{
  "n_layer": 13,
  "d_model": 64,
  "n_head": 2,
  "n_kv_head": 2,
  "head_dim": 32,
  "d_mlp": 192,
  "vocab_size": 1658,
  "activation": "geglu",
  "norm": "rmsnorm",
  "norm_place": "peri",
  "norm_eps": 1e-06,
  "positions": "rope",
  "rope_base": 10000.0,
  "rope_fraction": 1.0,
  "qk_norm": false,
  "attn_scale": 0.177,
  "bias": "none",
  "tie_embeddings": true,
  "parallel_block": false,
  "extras": ["capped logits"],
  "init": "normal",
  "init_std_qkv": 0.0625,
  "init_std_o": 0.0123,
  "init_std_up": 0.0625,
  "init_std_down": 0.00708,
  "optimizer": "ademamix",
  "lr": 0.0012,
  "beta1": 0.9,
  "weight_decay": 0.2,
  "lr_head": 0.0114,
  "grad_clip": 1.0,
  "warmup_steps": 471,
  "schedule": "wsd",
  "decay_fraction": 0.924,
  "decay_shape": "exp",
  "final_lr_fraction": 0.0,
  "batch_tokens": [16384, 32768, 49152],
  "seq_len": 128,
  "doc_mask": false,
  "train_tokens": 156800000,
  "steps": 4947,
  "dataset": "wikipedia_en"
}
Each number is 128 + 24 x the weight over its row's rms, rounded and kept within 0 to 255. Layers, rows and columns count from 0. The size above them is the row's rms in percent of the matrix's.

# layer 9 attention output (transposed), 64x64, rms 0.0883, rows 22-42, columns 0-63
size [ 90  98  99  93  94 101 111  91  99 104  94  83  92 100  83 103  89 111  90 104  85]
[[101 110 169 138 139 134 125  87  91 101 111 133  96 126 155 131 125 147  81 143 122 146 131 151 154 119 122 130 138 126 132 139 120 141  99 110 106 149 132 149 177  99 130 110 148 135 113 180 119 125 137 105 121 158 149  87 183 103  65 152 151 102 111 114]
 [153 131 125 125 126 123 128  92 145 131 158 119 127 129 124 100 132 106 107 134 125 131 120 166 141 149 115 116 127 128 142 150 125 129 158 144  95 126 131 161 142  67 116  99 122 141 124 139 125 121 133 150 115 127  99 106 110 148  91 154 215  48  91 119]
 [ 87 108 175 147 144 162 152  75 128 128 116 136  95 142 105 176 142 129 113 140 142 165 128 144 145 141  99 151 148 102 109 175 117 131 132  87 151 138 111 136 139  75 139 101 130  91 114 100 114 115 118 115 126 104 140 133 137 122  93 168 125  86 118 115]
 [108 171 102  96 109 153 116 157 105 118 122 147 151 172 136 123 150 109 144 168 123 107 155  84 144 124 107 137 135 103 157 127  86 132 143  99 111 154 135 120  80 212 118 149 115 162 113 116 127 117 157 103 110 128 119 130 121 127 130 124  88 131 121 128]
 [130 110 141 116  92  74 106 119 112  90 166 161 113 119 122 155 170  96 129 132 125 115 156 132  78 110 156 173 168 129 120 109 132  72 127  93 157 103 147 165 117 120 159 136 116  98 128 131 126 116 128 136 137 128 146 134 129 114 152 153 106 129 150 170]
 [ 96 153 124 122 111 132 132 126 135  86 135 141 139 148 126 141 134 168  77 141 133 191 116 126 108 120 113 103 104 125 112 134 122 199  93 136 136 127 132 131 170  68 106 128 146 126 123 126 118 143  99 131 134 112 142 114 128 104 127 123 175  73 158 123]
 [137 120 115 104 101 140 111  92 159 139 107 116 114 102 147 167 187 148  96 102 157 130 146 123 174 146 111 104 171 121 166 152 148 141  93  98 100 139 105 118 155 116  97  95 116 147 124 112 140 109 161 120  96 104 132 115 100 116 134 109 118 149  86 122]
 [121 149 125 138 116 107  94 116 127  86 191 169 139 100 106 117 141 120  85 116  97 114 140 180 162 136 103 136 124 134 150 135 108 142  99 144 107 113 106 137 183 112 137 125 126 133 108 124 154 117 137  98 128 140 125 110 186 114  83 101 142  94 121 120]
 [147 143 137 123 109 110 100 117 143 172 173 119 138 142  99 160 154 129 121 136 109 175 132 112 110 147 174 129 134 142 135 179 104 167 159 118 137  99 126 114 122 102 110  81 132 139 128 130 151 161 158 137 136 151 161 139 111 133 187 104 157  93 142 136]
 [165 141 110 127 146 148 138 140 139 126 125 129 119 139 110  93 113 139 170 165 117 136 102 124 106 118 167  93  78 106  89 108 114 146 147 152 143 125 125 115 117  86 133 166 144 170 132  97 123 157 128 124 138 169 143 117 148 192 139 108 175 108 142 149]
 [137 134 105 152 125 129 130 179 104 132  93  97 154 128 127 121  95 135 151 139 111 135 132 120 121 129 146 100 124 134 123 107 104 117 118 123 139 133 125 102 104 189 145 179 126  93 138 134 134  98 137  75 120 153 140 134 127 117 140 116  70 207 157 133]
 [ 74 123 128 140 121 113 151 129 125 132 201 160 152 125 156 117 149 159 115 134 119 119 140 141 147 125 113 143 157 113 109 138 127 112  96 157 106 128 115 131 123  96 140  64 161 134 119 173 148 119 116 114 122 116 127 116  89 144 127 149 162  87  74 115]
 [111 128 117 108 149 151 136  71 113 142 168 121 122 147 106 150 132 110 128 100 112 131 130 151 150 160 116 100  96 137 131 137 148 140 118 139  99 131 135 120 163 103 137  64 127 159 146 131 113 168 142 111 109 103 127 105 144 144 125 143 192  85  79 155]
 [153 116 126 162 165 141 138  78 103 122 152 129 150 137 139 108 184 137 124  98 121 135  77 146 117 124 161  98 109 153 120 119 157 163 114 129  97 142 114  89 110 100 105 143 141 136 157 131 175 138 156 148 150 139 115 146 126 139 173 137 142 107  83 149]
 [146 160 126 123 117 134 118 189 134 121  68 118 145 136 126 129 112 133 141 120 108  98  97  89  96 153 151 122 127 132 142 131 118 117 127 120 131 130 143 102  93 182 107 138 117 100 116 135 121 164 130 133 142 107 142 131 132 147 167 102  84 199 143  85]
 [105 112 141 127 134  74 106  94 169 135 170 137 155 126 108 132 150 123 113 128 122 129 145 138 138 121 119 144 138 142 137 123 120 136 128 144 114 134 118 150 160  72 122  71 190 158 106 151 116 118 147 144 120 139 144 121 133 147 125 126 203  77 140 121]
 [134 108 103 139 128 136 165  77 155 108 199 162 123 103 127 131 147 150 124 120  82 143 116 174 158 100 138 123 134 136 107 132 146 151  92 137 104 137  94 128 170 113 110  99 144 115 114 160 146 140 110 169 128 123 116 143 156 139 133 152 175 124 117 135]
 [121 100 118 113 133  86 117 134 162 106 194 115 112 124 139  90 134 118 105 148 151 125 130 136 143 101 152 107 113 129 138 139 121 122 116 135 110 138 137 160 109  28 112 116 154 153 152 150 128 125 125 130 108 128 143 121 117 132 118 139 179  88  90 133]
 [135 149 138 128 130 128  97 201 105 135  79 115 155 135 126 119 132 129 128 119 135  92 128 107 110 132 147 152 144 142 117 104 118 114 126 139 117 141 154 116  92 210 134 146 127  99 109 132 123 130 137 108 118 154 130 123 119 114 140 109  49 173 139 123]
 [141 110 149 116 139 110 116 172 121 124 130 126 147  97 166 127 134 124 136 132 108 134 101 111 104 133 122 127 156 112 108 164 111 105 127 136 177 136 119  98  93 189 111 190 127 124 153 108 118 107 122  95 147 123 129 154 127 144 126 119  66 161  88  90]
 [109 105 102 126 122 112 154 120 126 125 161 170 138  99  90 143 132 136  87 138 122 161 140 141 159 176 134 127 105 155 122 143 123 139 122 167 102 119  93 156 153  63 141 103 135 110 131  86 111 119 153 137 107 128 133 106 119 138 123 106 164  66 137 106]]
# layer 9 attention value, 64x64, rms 0.096, rows 23-42, columns 0-63
size [119 105  93  87  92 103 107 102  99 107 102 100  92 101 117 110 103 102  97  86]
[[130 104 127 109 163 102 121 156 102 134 134 163 130 172 121 125 120  98 166 161 174 149 133 170 122 166  57 116 101 116 130 110  80 131 124 111 177 154 129 146 131 142 119 150 126 157 132 144 154 149 143 103 140 130 127 134 125  84 121 148 114 108 115 112]
 [135 135 154  95 125 113 115  85 135 107 142  85 117 128 159 164 103 116 119 117 143 138  69 122 143 106 119 151 114  98 132 172 149 123 155  71 162  80 130 117 106 128 140 130 143 121 155 127 152 150 150  90 139  98 117 106 103 119 118 121 109 163  84 121]
 [ 90 122  94 139  82 108 108 114  75 143 134 101 121 119 184 109 132 118 127 103 126  91 112 114 102  87 159 103 122 108 129 110 108 121  99 136 132 113  86 142 102 150 120 134 161 147  69 130 130 153 106 130 140 142 120 101 133 126 129 139 166 131  79 145]
 [124 158 147 136 101 121  85 140 101 128 154 120 137 109 130 132 148 130 118 164  62  79 135 117 130 106 100 152 185 131 104  96 150 120 147 100 137 112 179 119 150 101 162 134 158 147 123 107 149 125 141 144 107  98 125 133 149 121 168 142 102 164 136 125]
 [131 103 114  72 106 129 109 139 129 148 100 120 100 162 106 160 100 145  79 127 152 154  83 116 145 137 116 172 112 106 118 134 155 153 112 137 163 110 109 102 137 126 198 103 116 104 148 139 105 121 124 119 132 102 111 140 156 149 136 128 160 120  87 144]
 [111 132 163  94 113 123 112 129 159  84  68 152 111 135 142 134 116 118 118 141 150 135 111 162 119 125  95  82 145  96 116 127  86 179 134 112 148 115 141 139  95 131 110 107 132 111  83 118 117 157 100 149  84 147 156 116 111 131 102 122  87 150 121 142]
 [103 114 149 118 146 126 104  79 131 105 123 131 107 112 104 118 156 133 114 135 129 139 143 129 129 155  82 148 126 142 131 128 105 114  63  70 170 109 112 123 113  96 163  90 180 153 109 157 120 102 113 109 124 165 111 147 166 102 127 123 117 141 112 142]
 [ 83 128 129 147 129  86 116 124 119 140 141 140 129 130  93 126  91 140 123 185 129 171 120 132 121 122 130 107 147 129 182 143  91 108 162 136 138 153 171 144 127 168 140  76 108  79 137 106 163 138 139 116 116 131 118 179 113 101 146 136 136 147 145 125]
 [132 122 114 134 148 143 147 164  97 150 166 160 109 122  98  55 113 141 144 109 133 161 127 106 138 132 136 148 141 107 155 130 153  66 174 134  87 134 105 129 123 134 141 120  94 143 168 128 137 108 143 114 139 164 111 167 125 141 135 150 146  91 111 144]
 [103 117 108 151  84 113 107 126 150 161 139 129 130 121 107 104 118 163 142 143 126 180 171 128  97 106 116 118 166 124  86 142 128 118 155 162 103 158 133 158 151 117 128 117  85 111 159 120  74  97 116 130  96 118 118 120  89 169 114 110 114 127 116 152]
 [165 117 154  96 107 116 136 135 151 142 195 113 131 128 161 136 146  58 152 166 135 128 121 150 135 129 154 112 118  94 106  99 144 149 121 107 135 106 102 126 117 143 115 144 134 106 152 137 136 174 150 111 113 149 132 108 123 110 136 126 127 124  65  82]
 [119 152 113  84 140 148 106 110 125 101 148 115 161 151 121 156 128 135  89 135 165 180 120 138 104 117 143  58  84  88 137 135 149 143 116 115 130 131 150 108 108 136 139  76 153 123 151 130 127 135 178  93 136 137 151 142 146 115 135 105 123 109 124 162]
 [112 128 146 113 124 150  86 101 111 149 159 103 134 162 123 151 144 125 117 137 135 121  65 126 110 123 158 115 121 132 111 140 122 132 146 182 102  89 116 146 116 154 172  92 161 100 123 144 154 156 168 150 110 109 111  96  90 136 139 124 157 102 166 145]
 [134 167 113 128  77 148 153 145 128 112 154  78 140 106  90 135 120 129 131  94  87 129 130  93 145 138 170 115 136 148 139 130 128 132 126 149 107 115 148 131 139  92  98  69  80 129 128 151 132 120 110 155 132 156  70  94 137 151 101 122 126 151 143 134]
 [139 135 176 113 141 111 154 126 145 120 116  77 118 173 166  97 174 106 113 126 128  85 135 133 125 115 112 106  95 137 117 123 148 154 116 130 169 131 139  86 102 125 108 171 120 125 147 125 151 100 155 112 148 156 138 114  75 112 136 123 131  92  88 108]
 [200 141 156 112 106 102 121 106 124 169 114 130 141 160 149 134 125 127 139  95 172 131  93 155 113 145 133 128 132 152 115 153 129 165 107  86 131 139  91 139 106 170 130  90 149 138  94 132 161 162 153 122 125 138 144  96 110 154 101 107 111 120 104 141]
 [148  94 123  89 157 156 159 145 169 144 125 133 100 173 154 103 143  69  77 130 162 150 130 136 168 157 139 130 132 118 113 106  98 120 127 127  91 126 166 129 120 146 148 135 128 124 155 140 121 130 149 150 117 116 165 135 128  99 132 156 148 120 114  75]
 [110 160 114 143  86 113 138 144 139  99 177  79 148 116 140 132 135 105 116 124  94 108 157 105 152 100 136 118 162 130 108 130 133 122  89 138 142 142 114 176 178 114 130 151  99 135 130 149  87  94  93 162 130 134  83 129  96 109 150 125 150 105 133 140]
 [ 97  94 126 120 141 136 143 161 123 142 146 154 121  84 105 131 120 126 133 171  65 121 122 122 107 156 180 157 143 193 132 112  98 123 103 138 120 158 112 130 142 134  86  97 125 123 149 123 117 152 123 144 104 162 119 123 115 155  90 161 122 139 147 101]
 [145 121 113 124 148 170 124 149  88 163 113 143 182 145 109 121 126 139 122 133 161 135 126 139 148 123 123 137  88 143 139 100 145 154 112 137 115  74  80 139 136  75 130 144 132 161 124 101 124  71 148 112 126 126 145  93  98 118 110 137 104 116 111  79]]
# layer 9 attention query, 64x64, rms 0.117, rows 32-63, columns 0-63
size [ 96  90  72  93  94  88  80  99  94  83  87 107 144  72 106 113 100 105 106 118 105 105 108 105 106 123 104 109 112 109 105  89]
[[144 113 118 120 122 105 111 108 130 124 126 144 165 147 104 142  78 129 153 151 137 121 127 143  75 131 108 147 113  89 105  94 121 140 156 101 154 109 102 112 107 128 127 141 149  97 156 140 110 118 126 155 122 128  86 140 144  78 137  49 118 120  82 136]
 [151 140 139 148 122 139 109 146 101 128 117  83 105 173 111 129 117  66 110 103 122 116 161 159 132  49 127 103 162 142 118 151 143 134 134 122 142 133 150 125 134 166 132 143 113 114 134 107 164 114 125 100  91 133 102 167 152 119 133 127 118 139  83 149]
 [ 86 111 160 134 121 141 107 140 134 117 125 150  78 107 129 123 146 104 131 144 142 154 147 111 103 127 108 128 143 140 114 121 149 104 128  99 137 191 136 137 175 121 161 140 161 133 106 102  98 155 120 142 168 157 138 141 131 174  91 179 143  95 159 108]
 [101 157 136 100 173 137 179 119 146  96 143 132 117 103 125 182 135 125 158 106 114 123 115 132 165 160 110 157  99 104 111  78 146  93 144 121 135 149 110 159 140 132 131 135 101 119 135 103 104 122 141 146 194 123 163 121 125 111  97 128 149 141 133  99]
 [124 118 112 109 138 163 166 125 125 133 135 158  97 112 124 189 166 144 129 128  85 115 126 137 151 158 114 138  97 118 164  76 160 125 175 126 120 127 125 172 126 144  84 171 130 159 112 105 139 137 135 131 158 117 114 140 150  89 115 102 119 141 113 152]
 [159  87 124 135 123  96 138 114  93 144  98 117 113 172 135 111  94 102 118 112 152  94 134 157 120 105 144 149 147 162 158 162 148 149  82 117 145  92 123 152 106 126  92 137 159 148 138 151 150 133 146  98  96 132 128 153 123 143 163 129  79 130 128 171]
 [135 109 147 135 121 110  98  90 145 100 134 140 160 135 125 132 118 132 125 103 176 162 109 136 110 150  92 134 133 102 112 105 156 125 185  77 197 148 129 139 121 133 134 149 107 134 112 127 126 123 138 149 169 126 165 103 107 136 102  95 120  98 145  87]
 [ 97 149 167 135 101 153 147 145 135  88 159 120  90 106 125 141 159 157 116 148 113 149 144 143 130 162  94 172 145 130 140  81 127 110 160 154  86 138 137 126 134 162 140 137 156  85 111 104 109 122 103 139 126 135 107 152 177 112  90 117 156 149 134 133]
 [ 92 141 132 148 137 122 121 112 157 149 124 139 135  70 123 159 160 127 146 116 114 147 123 117 151 173  98 147 119 140  83 104 104 146 176 132 107 152 155 132 143 136 171 101 118  95 116  97 105 127 122 146 177 123 128 110 136 154 114 123 172 172 122  94]
 [102  89 117 132 170 136 118 131 135 149 168 134 111 110 103 121 160 129 132  93  84 128 161 133 148 151 108 163 153 174 132  86 116 109 102 131  67 106 129 146 136 157 134 115 117 110 140 148 143 137  95 150 149 116  68 144 153 135 119 162 115 122 146 145]
 [144 104 129 119 138  97 110 104  91 103 127 124 130 134 113 134 146  94 116 147 139 156 121 134 107 104 131 167 126 126 146 197 159 109 124 135 170 113 139 138 160 107  85 115 182 142 100 171 141 139 154 139  98 126 152 122 116 144 138 166  99 105 150  85]
 [166 124 126 150  99 112 107 143 127 125  96 163 170 155 130  98 129 137 117 113 190 115 136 131 115 132 164 123 118 161 154 126 143 121  85  86 109 135 128  91 107 144 110 117 169 160 126 140 144 120 155  99 110 148 161 129 146  80 131 151  97 106 153  96]
 [170 111 153 105 156 145 136 146  89 130 113 122  96 177 142 122 111 114 100 135 140 110 147 141  91 130 116 143 131 170 157 117 121 154  83  97 168 134 113 133 126 128 108 177 154 143 148 161 154 122 139 108  95 111 111 157 137 114 161 100  92  99 102 151]
 [128 112  84 138 152 167 150 150 131  90  90 108 140 118 107 101 112 101 152 178 101 132 123 108 142 124 111 129 138 103 105 108 178 123 107  93 130 119 120 154 195 152  79 144 146 119 103 111 156 132 128 127 106 127 137 119 149 136 106 153 162  97 136 125]
 [131 132 148 160 111 110 131 129 147 128 116 148 147 127 127 125 114 112  94 102 150 133 127 114  90 116 117 179 130 134 106 114  73 126  96 126 155 182 113 132 133 108 141 134  56 132 127 117 137 110  67 162 138 108 143 190 105 135 142 118 113 100 123 129]
 [106 114 152  88 149 141 128 141 149 103 136 120 119  86 148 166 135 137 185 115 110 141 135  83 115 128 153 104 147 119 117 139 132 126 118 131 114 162 122 106 158 132 106 138 123 131 152  87 147 163  70 144 181 118 174  97 174 148 135 142 126 116 142 128]
 [125 128 125 156  94 117 145 140 137 157 171 129 130 122  98  83 103  63 120 109 135 129 149 138 121  73 124  92 160 146 111 148  89 133 131 163 129 140 154 134 118 159 145  90 142 155 121 108 137 118 128  82  95 146  85 143 141 109 123 148 102 152 114 139]
 [ 83 130 134 103 115 161 147 138 117 126 133 138 137 112  96 142 167 131  96 114 147  72  91 128 139  78 125 126 121 156  84 142 183 128 112 149 145 139 109 102 114 114 102 119 119 133 163 161 154  90 127 127 115 107  85 153 148 138 122 182 124 136 115 124]
 [173 155  94 117 110 125  88 129 141  95 117  94 127 141 150 107 163 135 109 124 186 156 113  81  93 148 133 149 129 120 110 147 174 110 137 117 161 147 168 120 141 135 107 136 159 133 111 116  94 135 117 136 123 146 174 120  88 144 134  96 114 122 142  95]
 [171 130 137 121  94 100  95 103 153 144 121 121 154 112 156 114 105 152 157 109 161 109 120 120 120 139 150 143 135 137 162 107 113 123  94 109 133 117  87 138  92 140 178 122 129 158 121 111 126 139 132  88 154 102 177 121 127  91 120 106  90 177  87 136]
 [113 147 103  98 110  88 167 147 168 169 147 131 145 114 135 165 160 153 151 126 114 116 150 138 122 131 146 146 128 155 129  83 108 122 131 124 112  87 133 104 110 101 129 138 144 131 116 126 124  86 142 143 144  90 112 141 176 167 174 100 115 172 155 107]
 [125 126  89 109 104  69  73 112 166 128 120 130 145 159 100 122 128 108 135 102 131  91 159  85 108 130 121 164 134 119 126 114 143 120 125 159 119 141 144 104  98 129 136 145 132  95  89 153 131 118 142 144 104 175 161 149  78 116 123 117  89 145 133 114]
 [145 133  96 145  91 130 135  99 145 166 158 146 168 149 100  92 100 138 142 130 109 106 132 179 132  93 115 125 125 110 122  89 112 159  91  83 124 106 122 149 131 136 143 110 141 148 153 134 138 134 142  88  97 138 137 176 136  87 166 141 119 153 112 158]
 [126 130 174 136 149 149 128 153 175 101 113 109 140 125 109 172 123 159 128 122 142 119  91 114  92 103 153  89  82 115 129 134 157 143 150  91 150  95 171 137 107  79  99 132 160 131 109 127 132 156 115 135 111 111 143 119 127 104 161 135 147 119 133  79]
 [142 183 140 136  98 117 146 133 150 125 128 125 182 108 148 110 133 145 118 141 139 137 144  88  81 135 178 139 159 137 129 178  95 141 144 149 123 140 124 154 119 144 154  96 118 183 115  86 177 160 120 122 137  93 138 140 136 127 106 138 115 108 133 114]
 [138 146 132 146 118 117 135 122 140 143  89 103  92 142 144 137  92 139 130 119 142 153 108 109  98 131 146 121 115  99 112 160 163 129 125 137 187 162 163 166 150 115 107 146 147 176 123  74 140 159 116 103 172 146 169 130 120 138 115 120 131 100 154  91]
 [148 149 116 146 139  61  86 150 128 104 132 130 153  95 100 152 139  95 155 123 128 120 151 115 160 164 132 127 102 153 142  81  93 116 131 147 140  97 110 121 152 147 156 122 166 100 119 127 129 132 162 107 165 170 186 145 125 113 133 124 135 142 127 118]
 [137 109 134 165 143 147 110 141 148 112 146 168 110 116 128 142 106 156 129 123 108 130 103 159 112  81 143 105 106 119 117 138 102 132 129  97 128 130 121 151 115 140 116 116 148 118 132 168  79 138 131 128 119 183 151 135  95 103 146  49 131  97 171 165]
 [109 138 132 129 133 114 133 154 117 166 129 155 125 156 137 107 136 138 108 151 127 156  98  85 107 138 147 105 117 174 123 126  62 139 139 152 154 147 140  78  84 116 117 129  92 119 124 151 162 126 118 127  64  96 131 121 109 174 144 139 153 125 135 154]
 [142  82 105  85  79  93 130  97 136 116 161 131 128 127 112 146 115 101 140 139 118 122 138 186 114 131 131 157 158  90 125 141 147 114 106 118 137 169 163 169 150 105 135 148 165 146 123 147 126 106 167 117 165 113 146 114  91 133 135 117  81 127 133 124]
 [145 146 136 125 166 146 163 161 122 135 151 137 151 129 105 132 150 168 129 104 106 116 138  91 137  86  46 128 182 116 146 131 116 101 149 161 113 141 172 131 114  93 118 137 104 131 140 133 156 139  96 155 101  92 129 119  96 145 144 120 119 131 127 114]
 [ 91 100 141 119 118 122 158 116 108 116 182 120 122  94 154  88 133 133 115 144  78 130 115 124 170 108 113 121 144 133 129 140  96 132 108 146 116 119 150 110 140 107 170 132 106 132 121 150 136 160  95 112 109 105  85  88 176 156 148 175 130 143 147 161]]
# layer 9 attention key, 64x64, rms 0.112, rows 32-63, columns 0-63
size [ 88  87  82 107  69 105  79  86  85  96 101  95  98 129 119 100 101 115 117 103 108 117 102 101  93 124 113 103 107 113 102 100]
[[102 124 175 100 141 122 137 132 145 152 125  54 143 124  98 136 143 138 100 122 147 150  90 152 116 193  88 145 170 120 112 123 163 113 127 158 115 128 125 100 115 156 119 148 100 177 149 127 140 105 123 139 123 165 107 102 146 142 123 132 115 115 124 149]
 [101 127 102 129 131  93 101 165 108 118 181 160 124 145 103 126  96 117 139 164 131 120 157 136 104  76  93 162 134 109 172 133 165 144  96 133 139 141 134 117 146 134 116 135  99 119 127 161 107 122 147  97 137 158 119 160 141  91 176 136 114 147 128  91]
 [135  96 108 149 155 133 140 132 108 130 119 145 155 143 154 165 154 149 114 156 126 157 127 102 116 166 137  80 136 133 123  66  89 118 161  95 116 111 138 170 102 131 136  64  98 110 108 117 173 128 134 123  91 110 139 123 123 122 104 115 103 130 136 155]
 [ 79 155 124 141 134 149 136 124 133  97 116 141 111 113 141 123 138 148  90 150 134 120 103 127 123 187 155 143 111 127  81 147 112 123 141 160 131 125 137 130 124 125  93 118 141 140 135 109 138 189 119 202  87 133 126 121 128 167 134 129 139  94 170 163]
 [ 95 124 108 109 121 148 102 110 159 139 136 125 144  91 166 119 158 121 153  89 136 145  77 141 153  95 127 160  80  93 126 162 115 155 125 138 125  90 138 118 120 108 145 135 131 172 141 112  91 145  80 164 102  96 111 128  99 130 128 122 135  88 131 122]
 [122 111 123 111 102 142  92 146 130 155 136 141 145 149 143 144  83 116 118 133 120  92 153 127 143  90  93 106 114 105 150 130  97 144 101 105 127 156 145 118  92 135 133 131  96 117 131 150 110  89 142  67 111 143 120 165  90  91 109 108 130 115  73  89]
 [134 140 107 169 158 141 119 123 185 110 102 102 169 121  90 145 134  91 139 137 127 168 148 168 124 130 103 119 105 125 110 133 140 148 138 105 158 107 135 105 128 158 125 145 161  66 165 129 132 140 152 117 130 144 114 162  81 121 120 159 151 113 156 145]
 [130 168 124 134 130 138 104 120 166 113 150 122  94  82 144 127 165 159 110  80 116 137  81 136 125 119 150 131  72 144  90 133 147 104 137 135 134  76 127 129 147 123 115 124 137 130 141 128 110 125  81 172 119 102 138  82 138 149 164 154 133 124 157 149]
 [106 140 109 171 141 145 126  74 187 114 149 139 161 120 132 152 163 129 172 113 157 159  80 130 117 145 136 131  97 145  75 163 152  90 142 116 105 104 131 131 120 123 101 126 117 114  99 115 110 158  90 150 143 126 132 122 108 143 124 154 134 113 143 151]
 [109 132 105 111 149 140 156 179 114 161 118 131 103 120 106 140 121 155 149 149 115 104 131 108 169 129 121 144  92  71 120 161 116 149 147 163 104 146 135 121 131 120 172 118  77 108 122  99  82  87 138 165 125 127 148 102 103 115 143 109 145 142 139  96]
 [113 124 146  97 115 123 150 138 123 177 111 108  92 167  97 115 100 124 152 165 109 116 121 126 153 153  99 155 179 126 130 161 127 148 139 159 117 133 129 133 112 154 174 101 126 112 170 123 127  83 179 149 161 121 145 159 128 118 115  96 131 136 163 110]
 [155 192 111 100 107 106 121 158 115  94  98 114 119 149  99 113 145 146 143 191 130 118 142 140 167 153 112 127 148 104 122 115 110 169 128 149 141 145 124 147 137 116 134 164 131 153  99 128 148 129 132 108 141 111  85 129 175 109 176 116  87 119 131 115]
 [125  97 167 126 124 134 134 145 104 174 112 142 103 176 152  93 110 147  97 110 127 112 122 120 116 115 118 133 158 137 169 127  89 159 133 124 131 126 146 144 106 126 155 124 107 172 128 162 115  84 176 121  95  99 133 155 146 136 140  74  89 124 107 119]
 [128 154 116 179 128 161 130 120  99  74 133 108 145  82 108 144 172 125 166 127 108 137 124 143 146 125 126 142 158 153  96 147 176 112 165 132 113  97  85 160 139 123 115 135 149 146  98 141 135 132 107 152 146  98 105 135 138 154 100 118 164 157 151 143]
 [101 135 108 123 119 136  88 106 165  86 135 167 150 133 107 112 130 140 140 135 141 133 139 145 131 133 107 147 109 111 111  96 134 117 141 140  87 103 164  90  91  98 139 162 127 117  82 115  91 130 129 185  92 103 115 104 141 190 127  99 129 138 114 135]
 [118 106 172 111 134 199 128 109 153 105  84 114  81 128 114 130 112 120 139 106 199 134 121 112  97 141 159 143 128 118 112 142 129 141 157 103 138 167 121 122 117  99 110 130 148 143 157 101 121 143  95 136 180 100 149 111 124 159 131 144 126 121 124 136]
 [177  93 123  59  96 128 138 113 176 137  86 131 144 107 136 165 152 124 134 159 128 129 152 127 151 122 155 113 144 136 148 109 102 143 137 110 127 131 134 139 139 152 118 107 115 118 100 106 149 183 153 134  86 131  97 112 140 149 162  96 106 134  90 135]
 [127 141 119 115 119 136 108 156 135 134 187 135 155 125 107  94 104 116 160 124 131 117 106 118 126 107 184 127 168 101 136 115 129  80 139 144 123 187 117 157 124  97 147 175  94 108 166 144 107 111 108 108 139 124 118 130 141 115 117 141 112 184 100 128]
 [121 133 132 122 133 152 140 110 119 106 103 165 143 172 138 123 106  94  82 117 160 141 105 135 100 135 105  95  85 131 146 135 148 124  71  99 139 133 148  79 110 128 164 162 132 154 127 113 163  98 131 106 154 101 138 156 129  95 160 134 143 102 104 100]
 [135 102 149  75 151 113 139 131 157 152 128 141 148 174  90 143 142 161 134 121 138  79 108 135 144 146 130 144  96 131 140  95 123 132 106 144 118  89 111  97  63 148 119 130 160 129 127 132 139 139 137 122 151 109 164 103  91 149  86 141  98 143  93 119]
 [126 139 122 147 104 126 145 136 133 130 198 112 127  97 108 134 116 127 122  87 109  89 108 141 105 122 169 158 139 234 116  90 143 125 131 122 128  98 109 151 144 129 113 109 115 118 158 136 147  94 127 145 146 128  98 136 113 136 119 127 131 149 116 138]
 [113 114  99 137 130 114 100 127 126 159 115 148 167 123 139 151 115 121 160 110 134 131 172 117 143 161 136 138  74 169 121  93 145 118  89 105 113  59 140  91 126 105 170 111 134 130 123 133 144 105 153  96 101 139 154 136 108 128 151 109 114 147  81 118]
 [163 112  94 105 106 113 141 128 166  84 135 138 169 129 112 121 118 155 175 156 104 111 160 168 139 123 130 139 156 128 165  69 102 136 132 142  93 146  97 119 111 139 112 134 129 109  80 158 145 131 132 166 102 133 109 136 127 152 106 108 114 160 106 147]
 [143 117 123 171 112 139 127 115 143 125 189 125 116 130 117 147 127 138 108 147 159 104  70 130  93 119 143 121 134 129 109 141 140 132 192 125 141 119 140 109 103 127  79 118 158 126 133 145 139 114 112 109 116 127 102 170 100  88 102 105 152 182 162 106]
 [131 156 137  68 107 144 134 112 176 132 106 109 106 168 104 150 152 120 135 128 167  98 139 104 119 136 126 148 164 147  99 130 152 115 142 119 154 120 135 116  89 126 107 143 130 143 156  86 169 171 110 126 160  96  90 106 109 130 154 122 112 106  90 110]
 [130 125 125  77 140 196 158 100 141 107  87 137 104 169 188 144 124 124 102 143 154 139 132 141 101 125 105 104 124 113 119 175 156  94 143 120 127 141 124  83 129 125 102 146 125 124 152 102 152 123 122 137 138  95 111 132 100 115 103 114 149  93 112 108]
 [112 152 119 159 151 129 157 132 125 118 100 142 164  96 152 158 145 136 108 181 131 139 139 135 178 131 131 106  88 138 114 144  85 127 111  77 134  35 128 135 124 146 156 133 133 100 136 127 140 112 144 133 102 137 139 109 125 106 118 144 126 162 120 123]
 [105 113 100 152 149 128 133 152 130 139 131 173 135 106 112 102 111 160 146 156 109 141 115 167 111 139 144 100  98 104 148 139  78 164 157 136 132 125 161 108 100 142 121 112 154 113  72 123 105 112 109 133 112 167 105 146 163 131 175  91 150 117 162 140]
 [129 136 136 140 118 101 106 148 131 153 142 119 131 113 117 135 163 127 161  76 147 184 114  98 122 122 145 132 161 169 135 166 131 149 119 135 142 129 157 120 107  92 133  97 113 157 143 143  78  98 126 131 121 114  71 143 131 179 141 101 127 118 137  77]
 [102  87 111  99 126 171 150  95 138 125 122 144 128 115  74  93 104 124 138 124 124 126 153 170 129 148  71 114 118 119 134 132 139  89 107 135  89  88 120 121 151 151 130 109 133  85  79 128 143  97 118 119 136 162 113 146  94 118 132 147 124 130 100 162]
 [109 112 140 138 101 125 114 139 110 143 117 110  61 134  86 158 120 117 143  79 151 131 158  87 111 106 155 153 175 164  99  85 137 108 161 112 147 160 165 141 116  96 151 103 132 112 111 135 165 107 124  95 119 133 148 145 134 144 155 139 131 120 128 123]
 [154 122 127 122  78 134 123 109 121 111 144  94 136  93 126 134 142 122 134  97 116 145 129 101 130 144 191 146 174 148 134 142  98 146 153 160 132 147 109 142 138 125 146  76 129 108 145 133 117 111  86 111 143 143 148 136 149 188 155 155  97  91 157 154]]